config.yaml
n_layer: 11
d_model: 768
n_head: 12
n_kv_head: 12
head_dim: 64
d_mlp: 3072
vocab_size: 9319
activation: "tanh_gelu"
norm: "layernorm"
norm_place: "pre"
norm_eps: 1e-05
positions: "learned"
qk_norm: false
attn_scale: 0.125
bias: "all"
tie_embeddings: true
parallel_block: false
init: "uniform"
init_std_qkv: 0.0245
init_std_o: 0.00523
init_std_up: 0.0245
init_std_down: 0.00261
optimizer: "adamw"
lr: 0.000682
lr_mult_qkv: 0.7
beta1: 0.95
beta2: 0.98
lr_head: 0.0066
grad_clip: 2.0
warmup_steps: 516
schedule: "wsd"
decay_fraction: 1.0
decay_shape: "cos"
final_lr_fraction: 0.05
batch_tokens: 131072
seq_len: 1024
doc_mask: false
train_tokens: 727500000
steps: 5551
dataset: "wikipedia_en"
Each number is 128 + 32 x the weight over its row's rms, rounded and kept within 0 to 255. Layers, rows and columns count from 0. The size above them is the row's rms in percent of the matrix's.

# layer 5 MLP up, 3072x768, rms 0.0334, rows 1146-1199, columns 512-639
size [ 91  97  96 102  97 105 104  99 100 101  95 104 102 102 102  92 103 100  95  90 102  87 107  88  95  92 103 108 101 100  98 100 103 100 102 105 103 107 102  95  97 106 100 105 105  95 104 101  99  91 102 110  94 103]
[[155  91 110 179  88 130 149 150 103 149 121  71 132  85 118 112 164 130 108 163 116 133 158  88  93 147 171  97 146 132 119  93 144 113 188 116 104 147 208 128 149 132 136 222 196  91 146 175 103 128  97 120 175 207  63 171 143 148 173  87 170 133 134 135 135 154  87 157  91 141  96 187 131 180  64 111 122 111 169 181 147 107 112 120  95 162 136 145 139 118  98 114 169 122  66 105 130 156 127 123 139 132 147 153 146 114 145 136 126 175 112 156 100 101 143 131 140 127 123 111 157 125 136 114 179 117  92 127]
 [112 146 105 101 112 120 129 149 142 169 147 161 148 142  97 118 166 143 100 140 113 226  52 103 136 166  99 113 119 161  60 148 105 172 134 119 149 181  98 188  93 158 153  79 162 110 135  83 165  81  84 149  97 153 116 171 162 178  89 137 163 189 129  93 144 154 125 151 139  98 148  84 143 201 126  95 120 183  91 145 133 155 101 147 106 151 132 170 113 147 132 164  94 139 106 115 137 102 171 131 109 110 146  92 133 142 122 177  84 148 115 109 104 121  58 138 120 129 145 146 176  97 130 133 114 139 120 136]
 [142 120 155 141  55 127  97 123 100  51 119 160 135  90 145 184 141 116 172 133  79 173 158 188 141 168 152 130 151 139 108 186 116 160  83 122 191 113 161 160 154 141 132 125 127 142 108 115 108 123 145 158 153  69 161 141 117 170  92 135 109 135 140 115 128 152 162 144 134 181 194  91 139 153  80 129 125 138 102 192 129  81 161  62 102 100 163  99 140  83 145 164 195 103  92 135 157 111 116  81 135  72  71 119 146 112  95 161 130  98 106 130 135 155  86 189  77 142  42 103 145 134 105 104 121 180 101  92]
 [109 130 115 128  79 116 192 112  58 163 135 146 112  86  77 174 136  99 134 136 132 124 149 174 137 111  85 158 114 134  87 132  99  86 175  95 101 147 152 149 158 161 104 117 162  73 123 175 164  82 136 148  95 122 100  95 176 129 182  96 162 123 135 108 162 145 174 122  81 122 103 119  55 120  96 159 145 186 146 105 151 109 127 116 168 119 148 170 129 157 106 105 119  84 121 122 134  92  81  79 112 145 164  96 127 189 108 159 146 159  94 177 121 100 155 153 147 153  68 155 145 100 103 112 190  92 162 113]
 [119 105 152  95  90 142 127 117  54  82 162  93  90 141 120 173 181 146 124  98 100 123 112 195 198  77 130 121 127 129  57 129 127 124 141  60  85 154 137  41  86 189 156  90  99  77  91  80 138  83 129 118 103 112 163  91 113 115 161 129 106 100 158  98 152 160  60 137 109 124  74 124  84 149 147  75 145 148 152 112 124 121 171  84 151 130 186 144 115 109 122 160  80  53 124 132 155 118  99  91  79 147  85 137  92 181 152 142  94 103 156 144  60 127 102 136 181 113 105 177 131  86 148 175 189 103 144 120]
 [195 108 138 135 135 128  96 158 160 128 140  76 140 115 109 127 140 150 112 109 117 133 117 151  92 111 139 112 116 148 123 137  84 133 100  89 166 152 163 112 126 140 209  66  73 119 119 132 182 146 155 102 159 144 142 126 164  64  83 121 138 112  85 126 129 127 120 127 121 102 131 112 163 103 130 145 107 118 121 104 183 161 130 105 127 141 142 194  91  48 102  92 175 114 125 129  96 126 117 136 140 138 131 153 147  55 148 127 141 122 121  88 165  95 151 163 124 174 137  74 183  93 145 102 100 112 121 246]
 [152 118 135 159 125 122 133 132 113  75 127  77 120 129 139  95 141  92 149 145 137 150  89 152 147 193  99 147 112 110  85 139 168 123 112 119 188  84 154  87 111  93 148 151  66 113  89 143 178 136 148 183 146 162  82 142 150 113 141  73 117 103  80 131 106  91  73 141 183 107 119 176 141 175  96 154 121 137 160 163 115 134 134 136 144 111  83 136 105 159 111 113 153  97 165  96  69 123 125 129  94 124 117 163 110  61 108 116 156 111 205 204  99 105 138 144 117 141  94 150 147 109 114 127 127  93 198 128]
 [132 149 114 115 107 103 190 160  77  68 159 157 154  74 100 141 110 132 131 110 128 101 125 121 154 136 121 151 158 168 122 110 149  94 115 118 142 150 195 143 139  76 163 115 108 124 104 189  71 141 151  70  98 169 150 151 144 111 103 120  99 111 151 129 123 133  64 103  89 178 129 136 128 191 143 141 133 147 141 142 132 128 139 135  88 116 153  80  94 154 132  82 127 150 146 118 115  87 153 147 151 137 193  89 124 160 134 136  66 125 125 136 151 106 139 130 121 102 154 140 126 164 103  94 160  57 172 116]
 [126 162 174 165  90  49 125 161 111 127 148  45 142 138 156 128 165 133 137 118 109 143  43 132 180 131 116 129 115 136 122 100  74  99 146 145 168 128 136 167 127 115 167 131 104  91  85  84 162 102 110 183 164 121 126 188 145 165 143 191 131 154 101  71 127 162 102 125  85  82 199 183 170 118 114  65 144 110 114  75 142 144 169  91 121 200 128  98 122 176  88 150 104  94 101 103 146  75 152 145  97  95  78 124 142 122 117 142 161 126 134 129 124 129 134 147 116 172 181 138 183 139 111 119 155  60  89 142]
 [159  87 111 211 188 124 125 100 119  70  88 104 165 170 163  97 124 119 140 149  75 137 153  79 167 123 171  89 134 118 152  89 162 123 133 161 128 127 166 163  98 141 198  58 182 147 140 147  96 154 151 121 157 105 167  94 150 133 114  63 132 172 175 145 169 115 168 125 183 164  88 132 141 151 154 121 105 122 171 173 164 115 161 136 144  86  97 176  89 116 146  91 127 139 105 117  92  60 135 170 164 175 106  56 157 108 101 149  96 140  97 126 173 108 109 158 135 156  94 145 134 144 124 108 137 157  93  86]
 [162  81 138 125  38 143  83 117  91 130 110  99 166 131 136  95 115 135 107 121 135 140  80  70 141 162 191  89 115  90 128 148  97 141 106 131 147 127 113  97 102 129 169  62 125 209  82  83 124 151 108 116 154 137 130  92 109 105 145 112 163 141 132 117 100  89  84 174 109 144 111 159 123 104 135 155 166 151 159 151 144 144 151 190 148 163 130 135 160  95 127 134 186 111  96 211  71 143 179  87  86 133  70 150 180 133 214 203  81  98 153 130 113 130  61 152 130  80 140  89 199 150 112 122  85  82 141 108]
 [ 72  94 160 111  62 121 216  73 127  81 125 145  69 120 122 112 107  91 126 118 142 155  99  93 144 159 107 142 128 113 110 113 144 114 162  77 143 120 196 163 143 128 101 131 114 108 122 135 141 117  98 142 121 127 109 129  62 131 108  47 134 144 151  95 127 114 132 117  81  86 141 111 100 150  65 120 103 174 142 120 102 160  84 184 101 160 169  92 114  96  97 123 129  84 117 144 152 147 105 104 133 159 126 193 128 160 130 165 142 101 133 110 139 102  92 132 112 115 107 164 153 118 156  96  99 143 162 149]
 [ 93 112 143  81 131 120 122 126 115  92 143 105 151 165 116 160 119 116 152 137 147 141 140  62 152 173 184 149  71  99  70 147 146 141 101  57 138 123 160  85 100  85 109 109 104 118  94 117 194 125  85 180 112 158 139 122 190 133 122  75 138 175 149  76 124 118 139 155 151 189 139 147 149 180 188 103  91 121 145 195 123 137  87  74 128 180 130 125 106 148 127  95 119 108  87  90  92  82 151 133 178 143  87 136 125 129  96 110  64  79 106  99 104 106 140 131 117  90 124 126 128 105  81  73 148 125 116 150]
 [124  99 124 159 143 176  99 130 116 158 175 108 133  94 171 192 137 144 107 193  95 120 176  69 108 111 166 145 162  99  67 102 100 179 166 136  79  87 109 121 187 164 154 181 181 140  78 124 174 105 122 149 123 129 156 113  94 106 116  72 143 156  97  78  89 165 123 124 102 120 139 105 132 121 129 144 105 142  90 150 127  75 169 119 128 182 176 156 172 131 112 141 156 121  93 142  84 138 114  61 119 136  86 100 138 170 156 179 138 127 128  79 113  69 133 188  94 102  91 139 121 156  81 148 127  95 151 109]
 [113 137 120 147 168 141 151  88 135 112 164 158 148 107  79 166 133  85  70 125  90  81 143 110 129 176  98 131 122 134 111 159 168 157 142 106 130  60 125 132  81  93 124 170 122 185 131 111 108 100 138 115  98 119 193 163 177 113 149 164 129 144 120 132  88 227  76 162 102 112  96 204 113  96 167 128 171 103 125 123 166  92 146 147 154 180 127 106 154 131 109 151  86  80 133 184 143 177 177  74 187 199 150 166 125 147  95 119 156 151 104 154 122 151 146 132 142 161 116 103 153 126  95  53 120 143 169 135]
 [129 153 111 166 112  79 189 105 152 131 131 124 125 127 104 132 102  96  99 143 171 179 150 146  92 122 128 169 112 116 148 110 139 139 111 158 121 114  83 136 117 140 141 117  98 168 110  61 106 110 131 168 107 201  75 149 115 130 110 162 125 167 114  84 116 125 116 128 129 136 128 128 189 155 122 141 145 117 144 174  98 164 145 134 127 152 139 134 127 137  93 122 179 196 170 128  93  98 122 165 150 102 161 111 116 142 168 136  91 143 101 142 110 136 113 131 132 150  86 138 144  87 124 138 150 149 124  91]
 [ 62 111 128 159 161  96 132  99 116 112 141 181 123 150 136 120 154 118 116 115 134 158 149 177 104 156 162  84 109 190 103 182 107  76 147 149 141 120 110 128 119 165 192  80 140 114  91 112 181  54 128 167 147 126  66 129  70  85 147 152 123 148 107 155 101 155 175 136 135 163  88  92 145 107 173  86 143 150 113 110 118 160  74 101 127 115 160 129 144 140  73 134 114  60 134 142  82  90 125 112 111 137  88 127 134 172 160 116  84 186  73 121 113 164  69 188 116  92  53 140 158 106 136  89  91 102 171  91]
 [159 180 147 146  81 120 155 148 160 105  89  87 152  34 116  93 102 115 129 171  94 134  49  74 199 176 173 134 122 130 108 183 167 105 105 129 135 100 215  84 112 145 107 162 200 125 104 105 129  79 141 118 131 194 103 187 122  92 133 138 103 134 107  82 150 202 109 117 103 135 116 146  73 147 113 112 128  92 117 135 114 126 124 100 108  96 170  86 108 120 143 188 121 155  79 136  91 162 144 148 124 118 128 143 137 109 132  93 142 109 131 111 152 113 109 155 150 129 121 183 140 173  35 151 127  91 147 164]
 [127 155 118 136 106 123 155  34 170 120 127 163 119  76 136 105 148  81 180 212 131 106 143 101  82 196 113 151 154 136 146 110 124  96 240 116 130 156  94  92 122 115 120 131 155 148  61 126 155  50 121 106 197 187  99 113  83 160 140  87 121 168 113  74 153 160 129 183 209 171 152 117 118 123 112 118 169 148 163 159 115 172 111 144  85 146 111 133 206 101 115  90 101  96 105 143 136 106 142 162  86 176  98 124 123 146 109 166 178 165 116 108 110 150 113 171 162 121 117 122 104 144 158 126 194 151 166 119]
 [169 119 145 149 113  81 141 128  93 111 166  77 147 136  82 163 133  38 114 112 163 170 135 161  96 136 116 146 121 130 120 177 110 148  95 132 111 132 121 169 115  55 153 148 130 147 150 141 129  95 117 119  67 156 162 158  81 169 128  96 105  78  98 104  58 147 129  93 121 158  75 166 166  94 167 100 105 131 119 151 142 121 179 135 149 138  62  94 167 145 103 197 141  96 113 161 140 115  84 124 155 170 103 135 124 113 147 128 105 105 126 126 116  91  98 149  69 120  71 143 161 171 144 110 166 141 108 139]
 [ 71 127 101 114 123  76 168  85 123  89 138 138 140 163 121 118 126 144 140  77  99 173 147 148 148 203 103 161  67  85  46 123  79 136 161 182 118 156 162 154 106 119 192  68 156  95 135  76 125 146  96 136 182 143 106 164 108 149 129  81 103 156 113 173 130 154 111 106  97 152 108 124 119 139 132 163 205 145 156 126 126 145 151 120  91 153 134  86 111 194 159 150 175 137  89 126 122 145 180 101 105 121  60 170 134 101 129 150 140 112  98  96 113 152  62 199 164  80  52 130 148  92 111 111 134 118  98 112]
 [ 86 178 187 113 164 127 178 140  95 174 107  90 108  77 154 102 141 115  99 163  98 106 116 123 190 161 120 102 116 114 174 169 184 145 127 139 118 138 105 111 156 133 109 120 124 119 117  75 156 163 103  63 129 157 145 188 136 124 145  99 146 117 144 168 126 110 109 118 119 125 107 148 127  73 151  57 123 159 106  86 138 146 162 175 149 156  56 112 111 152 128 166 133  93 141 154 107 146 165  78 176  97 101 109 171  83 139  78 139 102 145 100  99 123  98 119 136 130 151  97 168  70 144 128  62 109 108 108]
 [106 209  96  90 121 118 113 107 114  98  92 148 110 160  71 166 165 125 211 159 133 172 118 140 132 140 137  74  74  73 121  66 125 136 100  69 126 147  88 116 135 157 122  92 125 151 170 123 105 183  66 143 105 169 140 165 168  56 106  65 163 129  90 158 120 159 155 156  90 209 175 144 165 136 139 185 127 120  68  77 171 123 151 160 117 136 150 153  97 101 129 100  86  83 123  88 133  89 161 152 137 104 161 158 149 114 166 118 151 122 118  79 129  94 129 152 156 172 123  75  98 165  93  82 121 146 163 168]
 [135  97 175 141 152 143 158  60 162 133 166  99  90 162 162 164 172 130 113 130 168 158 158 181 190  99 160  86 139 145 133 168 151  82 121 120 179 206 119 110  99  94 114 120 141  76 175  69  85 154  93 139 147  93 173 131 166 148 172 159 122 123 102 150 109 149 156 136 122 135 114  64  97 155 125  91 166 141  79 112  93 144  92 183 112  94 103 109 169 104  82 166 147 131 174 125 114 106 113 135 129 189  96 118 194 144 155 125 139 107  66 169 120 149  98 169  90 119 129 119  98 151  93  91 125 172  77 143]
 [117 121 141  99  81  86  93  88 133  96 145  72 116 147 150  97 192  74  60 135 143 147 138 129 169 111 123 189 169  74 146 178 127 124 181  97 133 126 155 127 104 154 166 126 140 152  84  98 101  99  45 163 148 131 148 149  93 130 146 147 151 130 161 136  94 109 159  48 151 112  93  97 119 122 147  84 165 135  68 143 157 102 160 165 131 131  55  98 132  50 111 115 126 115  70  91 151 127  86  83 126 112 110 125 153 158 103 121 153 118 106 104 133 172 116 110  60 100 124 108 128 130 149 157 119 143 112 156]
 [186  66 124 151 141 172 166 127 102 117 102 148 172 131 121 125 110 136  73 120 141 150 158 116 142 105  97 147 118 200  99 106  96  98 156  68 187 118  99 100 130 154 125  71 159  95 142 103 166 136 104 159  96  97 132 141 120 188 123 148 105 104 113 161  68 125 164 114 154 167 168 124 149 131 126 116 101 156 137 150 120 167  83 137 167 112  91 165 157 113  99  94 185  77 130 104 122 137 113  94 153 162 173 173 101 133 152 168 124 158 133 109  20 117  87 119 122 121 184 119 116  70 131 154 122 120 169 188]
 [ 81 117 174 101  94 172 139 190 182 149  87  72 132  62 131 113 107 141  95 132 136 179 114 103 208 180 119  97 118 153  89 160 124 165 113 143 148 190 148 121 120 130 118 142 145 157 111 124  91 115 130 113 152 147  96 181 144 120  69 160 118 138  94  90 128 158 187 123 131 168  55  90  97 153 162 101 114 124  94 164 139 126 132 154 168 178  80 149 151 122 120 142 163  62 101 150 104 101 159 186 175 126 111 188 141 157 133  78  84 160 149 122 138 175  52 120 141  76 107 125 147 163  89  80 115 103 191 110]
 [151 148 104 171 145 140 122 114  87 104 143  78 176  84 160 121 154 147 189 155 181  99 101 115 109 143 100 128  68  99 179 125 142 115 165 106 114  86 149 148 175  69 146 118  86 179 120  87 169  62 143 172 160 107 119  94 127 130 178 152  97 115 107  60  90 118 107 163 171 133  67  90 135  91  95 100 143 168 174  99 140 109 105 168 123 103 129 118 144 108 111 154 121 103 170 122  89 149 109  61 152 136 130 136 124  58  92 182 136 149 164 118 104 128 142 152 143 123 147 195 158 131 102 119 132 123 131 144]
 [139  89 196 125 120 122  89 109 124 104  99 155 125  99 120 115 160 111 127 138  96 122 170  46 139  88 155 204  78 114  89  93 109 197 148 109 100  68  98  55 128 106 156  94 145 170 159 109 131 178 110 170 107  82 120  60 101 142 105  93 150 156 137  91  73 147 130 104 173 129 121 103 145 169 199  87  69 177 127 190 108 119 135 138 177 143  67 124 148 176  79 124 158 146 106 133 157  98 139 121 161 117 104 134 104 194 111 107  77 144  94 140 119 167  80 167  90  62  82 161 107 124 125 134 156  72 135 111]
 [108 136 150 131 181 100 114  85 145 107 151 166 133 186  73 105 161 184 116 162  60 129 131 110 156 146  77  93 113 189  96 125  74 143 199 126 121 187 143  91 107 138 157 123 115  97 140  83 124 146 150 176 181 112 138 123 126 131 106 137 186 170  93  71 160  93  62 154 124 189 124 104 146 174 109  73  89 170 132 115 155 206  97 152 117 177  87 146 185 101 148 149 185 114  82 112 148 128 133 134  97 163 155 138 156 157 118  99  89  64 158 136  83  50  95 155 172 184 152 108 156  93 116 118 157  97 122 127]
 [ 78 153 119 129 100  96 147 126 129 170 168  49 121 140 134 112 175 166 151 212 151 159  67 109 146  83 101 108 123 124 174 201 127  62 159 143 157 143 105  86 158 124 152 124 180 140  77  95 152  81 148  23 185 143  83 170 102 126 200 142 147 123 119 130 129 131 151 153 132 150  64 136 152  95  95 163 111 137 122  94  86  98 188 163 108 164 148 117 159 117 161 101 128 142 103 130 108 104 115  97  81  81 134 108 109  80 106 101 141  72 177 168  85 155  74 180 160 126  68 120 169 206  50 176 151 154 135  95]
 [173  73 113 185 132  93 116 154 141  94  79 160 124 106 138 125 135 126 177 176 169 113 105 107 134 116 130  94 153 129 122 172 114 108 129 107 113 141 160  81 120  96 140  89 132 124  80 151  91 151 155 145 148 131 172 204 114 130  93 148 139 142  99  43 162 111  63 121  81 137 150  72 103 137  85 124 128 139 175 117 151  67 112 128 172 190  50  89  88 125 144 136 122 102 114  86  87 115  98 115 139  94 140 133 135  98 111 155 134  99 127  78  79  73  68 168 104 165 153 150 143 117 126 105  83 134 126 109]
 [199 169 133 106 110 136 182 172 126 149 127 101 128 160 111 139 105 131 117 143 119 225 120 146 122  79  93 142 145 225  95 126  81  94 148 132 121 151 132 126 132 146 151 162 104 151 142 129  95 168 130 179  95 102 195 167 104 122 153 101 133 133 114 126 172 132 138 121 134 133 109 193 130 140 148 138 118  80 114 182  98 118 149 131  82 175 153 133 138 160 112 134 139 122 141  99 109 105 137 141 100 131 108 173 167 102 144 108  64 157 149 126 138 100 144 171 164 114 185  90 128 139 151 142  99  85 160 154]
 [ 63 133 126 122 136 118 123  98  71 107 165  64 155  77 174 116 100  86 121 133 151 101 129 127 154 189  94 126 154 105  96 112 145 155 110 180 162  90 154 155 104  40 125 171 110  98  55 127 115  82 167  77 146 118 159 108 144 159 143 108 116  99 152 136  90 185 124  98 132 161  94 149 107 127 141 142 188 135 153 140 170  90 120 169 150 183 101 109 104 112 136 154 103 132  79 156 141 114 151  97 117 164  92 176 120  87 146 106 107 157 167 118 152  91 114 107 101 125 132 104 142 205  88 128 167 172 165 104]
 [155  84 144 167  81  97 109 160 162 159 127 142 131  95  64 125 157  74 169 160  86 136  83 112 185  70 121 138 166 160 109 130  83 177 156 117 109 122 126 131 180 159 121 111 130 124 139 117 117 112 149  47 101 189 160 134 125 113  87 143 136  81 100 116  90 117 135 134 138 104 113 141 165 134 119 112 151 110  95 130 104 216 167 144 129 151 166 106 112  68 134 142 185 130 126  83 128 107 152  93 170 135 165 126 150 117  71 141  82 148 198 157 147  81 152 145 182 169 119 147 159 192 115 117 115  57 153 111]
 [ 91 115 146 100 130  58 201 132 155  85  85 152 105 112  82 147 164 168 109 140 118 160  93 133 124 157  88 137  21  95 149 138 106 121 111  81 133  92 205 131 145  48 131 116 127 107  92 116 155  99 156 116 141 195 137 135  86 115 148 143 189 143 160  78 161 120 122 136 137 151  77 163 186 126  95 118 161 201 140 131 149 215 102 124 184 127 128 136 125 169 151  88 125  60 122 160 114 158 180 102  88  99 136 101 150 172 185 139 125  90 140 174 121 156  49 132 174 125 167 171 144 133 126 143 116 124 113 184]
 [154 128 127 145  61 171 187  88 177 164 110 108 173 122 106  92  89 141  88 160  93 164 133 173 140 118  96 132  71 123 132 152 104 114 113 104  92  75 104 167 142 182  83  80 118 122 105  96 145  81 168 136  82 154 122 124 132 126  89 127 142 142 165 117 108 113 135 123 131  98 138 117 113  92 112  72  40 123 132 154 125 162 118 103 152  73 158 144  89 112 174 130 130  77 133  99  67 125 140 149 117  96 182  95 158 130 180 130 176 144 132 158 140 127  89 145 178 136 126 109 176 122 131 135 128 115 113 160]
 [166 118  90 137 108 117 151 105 137 166 169  87 177 133 127 132 140  82  60 192  40 160 159 180  91 120 141 185 102 103 126  92 117 109  76 137 167 100  83 147 158 120  91 106 152 166  85 122 109 105 127 140 108 140 100 133 130 151 141 138 160 167 140 142 116 168 178 129 152 154 108 123  94 161 112 196 123 170 116 191  81 146 182 121 138 127 146 117 191 103 128 110 145  93 152 129  82 148 111 140 133 132 186 187 114 141 110 174  57 128 102 183 167 112 103 140 123 146 108  75 166 148 134  63 118 129 209 139]
 [135 122  94 106 168 135 148 165 142  97 151 138 156 129  93 100 116 112 187 138 128 105 106 124 112  82 123 129  98 159 117 123 128  95  97 100  95  93 187 121  76 165 103 147 158 158 133 123 135 145 114 202 117 132  60 140 142  54  99 110 175 189 114 134 135 135 140  70 111 125 108 107 115 129 134 141 145 170 105 120 164 100  89 102 102  63 137 139 109 155 117 169 161 117 108  95  87 102 183 136 149  83 154 187 133 164 112 101  95 130  91 100 144 104 119 196 190  89 106 106 182 139  85 133 145 130 110 134]
 [165 182 103 142 114 176 118  93 178 181 134 177  88 170 135 115 142 103 142 180 156 108 160 138 151 164 140 131 151 174 143 106 159 153 119 151  94 139 144 113 144 141  85 162 108 104 203  93 141 175  87 157 158 192 152 146 164  68  86  86 184 108 125 149 152 111 145  93 109 126  93 115 110  71 110 115 124 101 133 152 122 122 142 137 179  84 135 144 139 112  93  90 101 127 140 114 137  81  83 121  89  56 110 168 105  30 136  97  98 187 116 165 135 175  98 116 184 131 149 158 169 133 100 135 136  77 102 144]
 [130 146 130 109 142 154 150  94  95 118 124 130 111 125 114  67 178 113 185 151 123 108  71 187 132 153 110 186 166 135 148 102 143 123 185  84  87 104 141 159 158  99  59 141 103 148  97 119 130  80  69 152 150 134  98 135 132 106  98 100 153 112 173 135 127  96 114 114 154 160 118 178 105  94 128  62 140 125 121 132 185 174  51 133 151 154 116 181 168 115 173 190 104  95  93 177 145 164 140  96  86 104 124 103 165 113 151 178  80 121 123 124 128  51 151 141 139 174 110 100 106 150 103 126 147 124  79 115]
 [155  57 126 128 166  82 119 184 102  82 185 140 122 139 102 124 181 156 167 155 143 152  83 106 128  99 146 135  80 120 123 135 100 149 142 127 131  73 180  76 163 209 153 127 118 134  94 122 122 142 176 154 212 112  96  69 159  75  44 116 168 115 180 101 144 125  89  93 178 116 163  81 149 131 146 169 146 146 118  92 159  81 118  87 174 105  31  78 186 166 144 177 151 134  92 162  82 131 120 107 137  93 132 109 156 184 125 110  92 127  72 139 126 190  94 156 146 154 103 101 122 112  81 113 155 132 144  90]
 [ 33 165 158 118 164 100 145  98 152 115  94  51 146  68 148  91 160 147 123 102 101 121 103 189 199 156 123 147  97 114 124 205 188 206 126 131 106 143 129 165  80 157 129 181 173 207  69 107 119 125 107 116  89 150 120 155 156 163  96 138 141 120 137 132 120 158 158 135 117 126 146 124  88 122 139 108 151  87 102  88  92 113 200 159 150 167 115 108 133 127 139 120 160 131  82 134  89 103 169  98 106 138 102 125 101 175 123 138 134 183 143 180 121  82  82  99 143 181  90 105 129 101  88  58 110 150 113 128]
 [149 144 151 148 169  76 119 121  80 171 103 116 166  98 117  97  96  61 141 129 147 103 180 178 161 105 173  87 126 119 137  91 171  97 108  83 141 140 120 111 189  59 170 125 137 124 127 101 167 144 117 201 104 115 162 128  91 155 156 111 199 142 113  60  91 136 111 121 132 156 127 107 129 152  80  87  89 148 138 156  56  73 170  90 144 127 149 156 109 180  77 129  91 150  84 164 163 107  98 152 176 133 113 125 128 157 141 103 100 165 165 129  90 142 126  91 157 145  99  93 148  90 115 132  81  88 147 120]
 [158 105 159 167 115 182 123 136  78 185 133 170 133 132  59 118 149 170 148 142 113 137  69  97  99 129 111  71 129 132 127 110  80 109 122 179 118 171 127 164  58 143 173 150 126 150  95 113 141  96 139  89 139  84 129 131  59 138  92  95  89 105 135 110 120 123 112 111 122 131 126 111 192 155 144 114  70 140 171 156 120 174 150 210  86 156 171 128 116 114 145  75 139 152 174 122  90 154 103  89 148 166 126 102 166  60 125 152 180 168 112  50 101 126 143 168 139 101  88 110 150 173 197 108 128 112 160 124]
 [107 113 151  99 134  82 121 157 144 106 117 127 166 130 142 146 117  80 117 187 146 160 165 121 154 167 151 155 168 179  78 131 152 158 151  93 121 211 179 152 143 165 107  75 113 140 146 171 178 201 158 105 150 185 117 158  84 122 117 122 164 184 127 139 133 119 115 166 117 189  89 118 153 156 124 156 136 113 126 187 126 161 119 143  93 187 169 149  86 105  95 103 142 120 148 105  94 168  87 135 133 115 133 139 115 137 146 104  94 186  95  95 132 125 141 133 179 195 136  66 172 112  95  64 101  62 166 145]
 [178 116 111 130  88 114 164 119 149 146 135 165 144 114 142 126 137 135 117 169  69 115 139  62 181 124 158 106 146 117  84 153 116 192 161 143 144  69  71 104 154  80 118  74  58 168 111 110 133  79 148 156 146 109 135  89 126 106  65 111  86 209 152 112 126 134 129 116 155 145 126 154  58 173 137  52  95 133 167 160 130 193 140 132 155 131 132 119 134 117  53  49 135  86  67 171 112 147  85  57 145 184 147  83 138  86 194 154 123 159  84 107  92 155 130 148 126 137 157 172 132 137 131  63  95  88 188 165]
 [132 126 149 176 130  99 147 119 104 106 126 162 162 167  61 192 100 125 104 104  78 208  70  67 140 107  88 110  73 147 166 119 126 147 126 105 138 161 152 138 133  98  86  85 151 173  81 134  87 112  82 117 121 134 123  82 129 140 117 153 183  87 173 100 113  81 142  93 123 151 111 128 149  93  72  40 129 193 142 113 157 123 191 110  69 137 131 128 109 191 118 163  68  81 143 192  66 218 125 103 146 153  90 139 149 121 147  75  98 154 120 147 160 139 152 111 183 176 161 121 170 129 112 107 119  75 175 135]
 [124 144 124 180 179 145 124 176 114 167 150 114 122 128 150  85 151 145 149 106 104 137  68 110 110 137 175  95  93 125 149 137 181 121 126 129  78  43 139 171 171 130 152 150 120 150  53 147 178  95 165 142 148 115  79 130 156  86 129 122 161 115  96 154 150 182 130 127 110 145 113 169  98  97 114 120 142  99 134 156 150 137 176 126 101 117  49 148 140 139 139 137 165 145 103 165 150 191 142  57  91 152 141 109 146 131 128 172 171  86 187 140 120  83 116 123 158 129  99 193 177 121 139 160 133 101 144 139]
 [126 112 144 123  97 112 106 105 178 109 147 167  95 163 125 110 132 142 127 154 104 109 131 112 117 124  93 120 152 109  76 120 155 162 142 181 189 152  89 114 157  95 100  88  95 181 155 108 124 152 138 162 150 162 115 174 100 122  89 100 135  94 176  57 132 114 119 117 132 140 128 167 194 151 126 125 128 133 191 123 139 113 157 147 172 168 110 167 142 126  99 134 177 195 130 124 118 150 119 148 142 182 130 134 102  60 133 111 166 108  97 146 113 116 132 116 140 142 103 174 218  93  99 138 178  72 118 100]
 [121 119 166 163 120 151 119 109 161 107 127 173 174 106 119 169 120 123 185  72  76  83 140 125 135 122 188 162 105 126 151 171  64 148 105  94 144 131 124  99 117 158 121 101 153 152 154 117 135 144 102 115 149 154 101 111 114 145  59 130 135 105 107 147 146 152 193 113 165  83 115 143 118 100 131 121 135 144 165  74 113 152 136 171 155 164 151 122 105  89 154 131 177  86  93 136  79 152 125 173 142 110 131 162 143 152 154 172 163  93 131 143 149  87 125 166 165 157 137  79 122 119  97  95 182 162  69 131]
 [137  50 166 199 142 135 125 174 141 139 111 117 156 134 101 125 189 164 158 130 116 177 161 110 119 111 143 154 136 191  97 130 110 163 146  72 146 112 192 148 115  89 105 125  68 101 133 125 102 154  99 134 175 120 137  99  89 118 127 158 118 156  84 129 195  82 146 104 104 178  85 150 159 124  86 173 176 117 211 119 150 139  93 163 183 172 125 153 136 103  81  87 179 106 120 109 111 149 141  88 127 124 159 133 114 116 170 175 144  93 160 139 139 121  77 138 121 114 176 103 185 114 176 131 166  72  77 191]
 [136 154  85 141 106 183 180  90 126  99 128 105 150 203 100 123 160 123 130 135 138 159  61  78 159 153 147 129 122 104 137 161 140 124 105  76  84 102 172 133 162 118 113 160  67 189 105 166 142 138 112 115  81 130 126 101 175  80  98 120 116  62 193  96 114  92 111 136 105 143  99 135 108  52  73 115 125  97 187 116 161 154 139 182 106 145 146 160 143 134  85 120 138 109 105 208 104  98 132 141 126 145  71  89 157 102 134 175 180  94 140 157 152 145  94 126 186 142  32 152 164 138 109  84 165 112 108 123]
 [ 95 101 132 120 162 146 169 191 132 113 195 164 144 134 139 151 160 174 113 122 113 173 102  98 120 147 163 115 132 122 148 153 120 102  90  96 170 146 165 160 199 113 151  50  93  95 109 120 172 109 121 169 177 106 162 123 165 172 176 138 142 160 172 132 158 103 159 119 154  73 113 125 155 147 124 124 135 147 115 161 105 138 185 127 105 161 122  96 165 148 189 144 140 111  71 151 132  81  76  85  89 190 123 158 120 147 115 168 100 156 134 132  97 124 100 160  87 175 117 148 166 172 133 150 150  79 124 116]]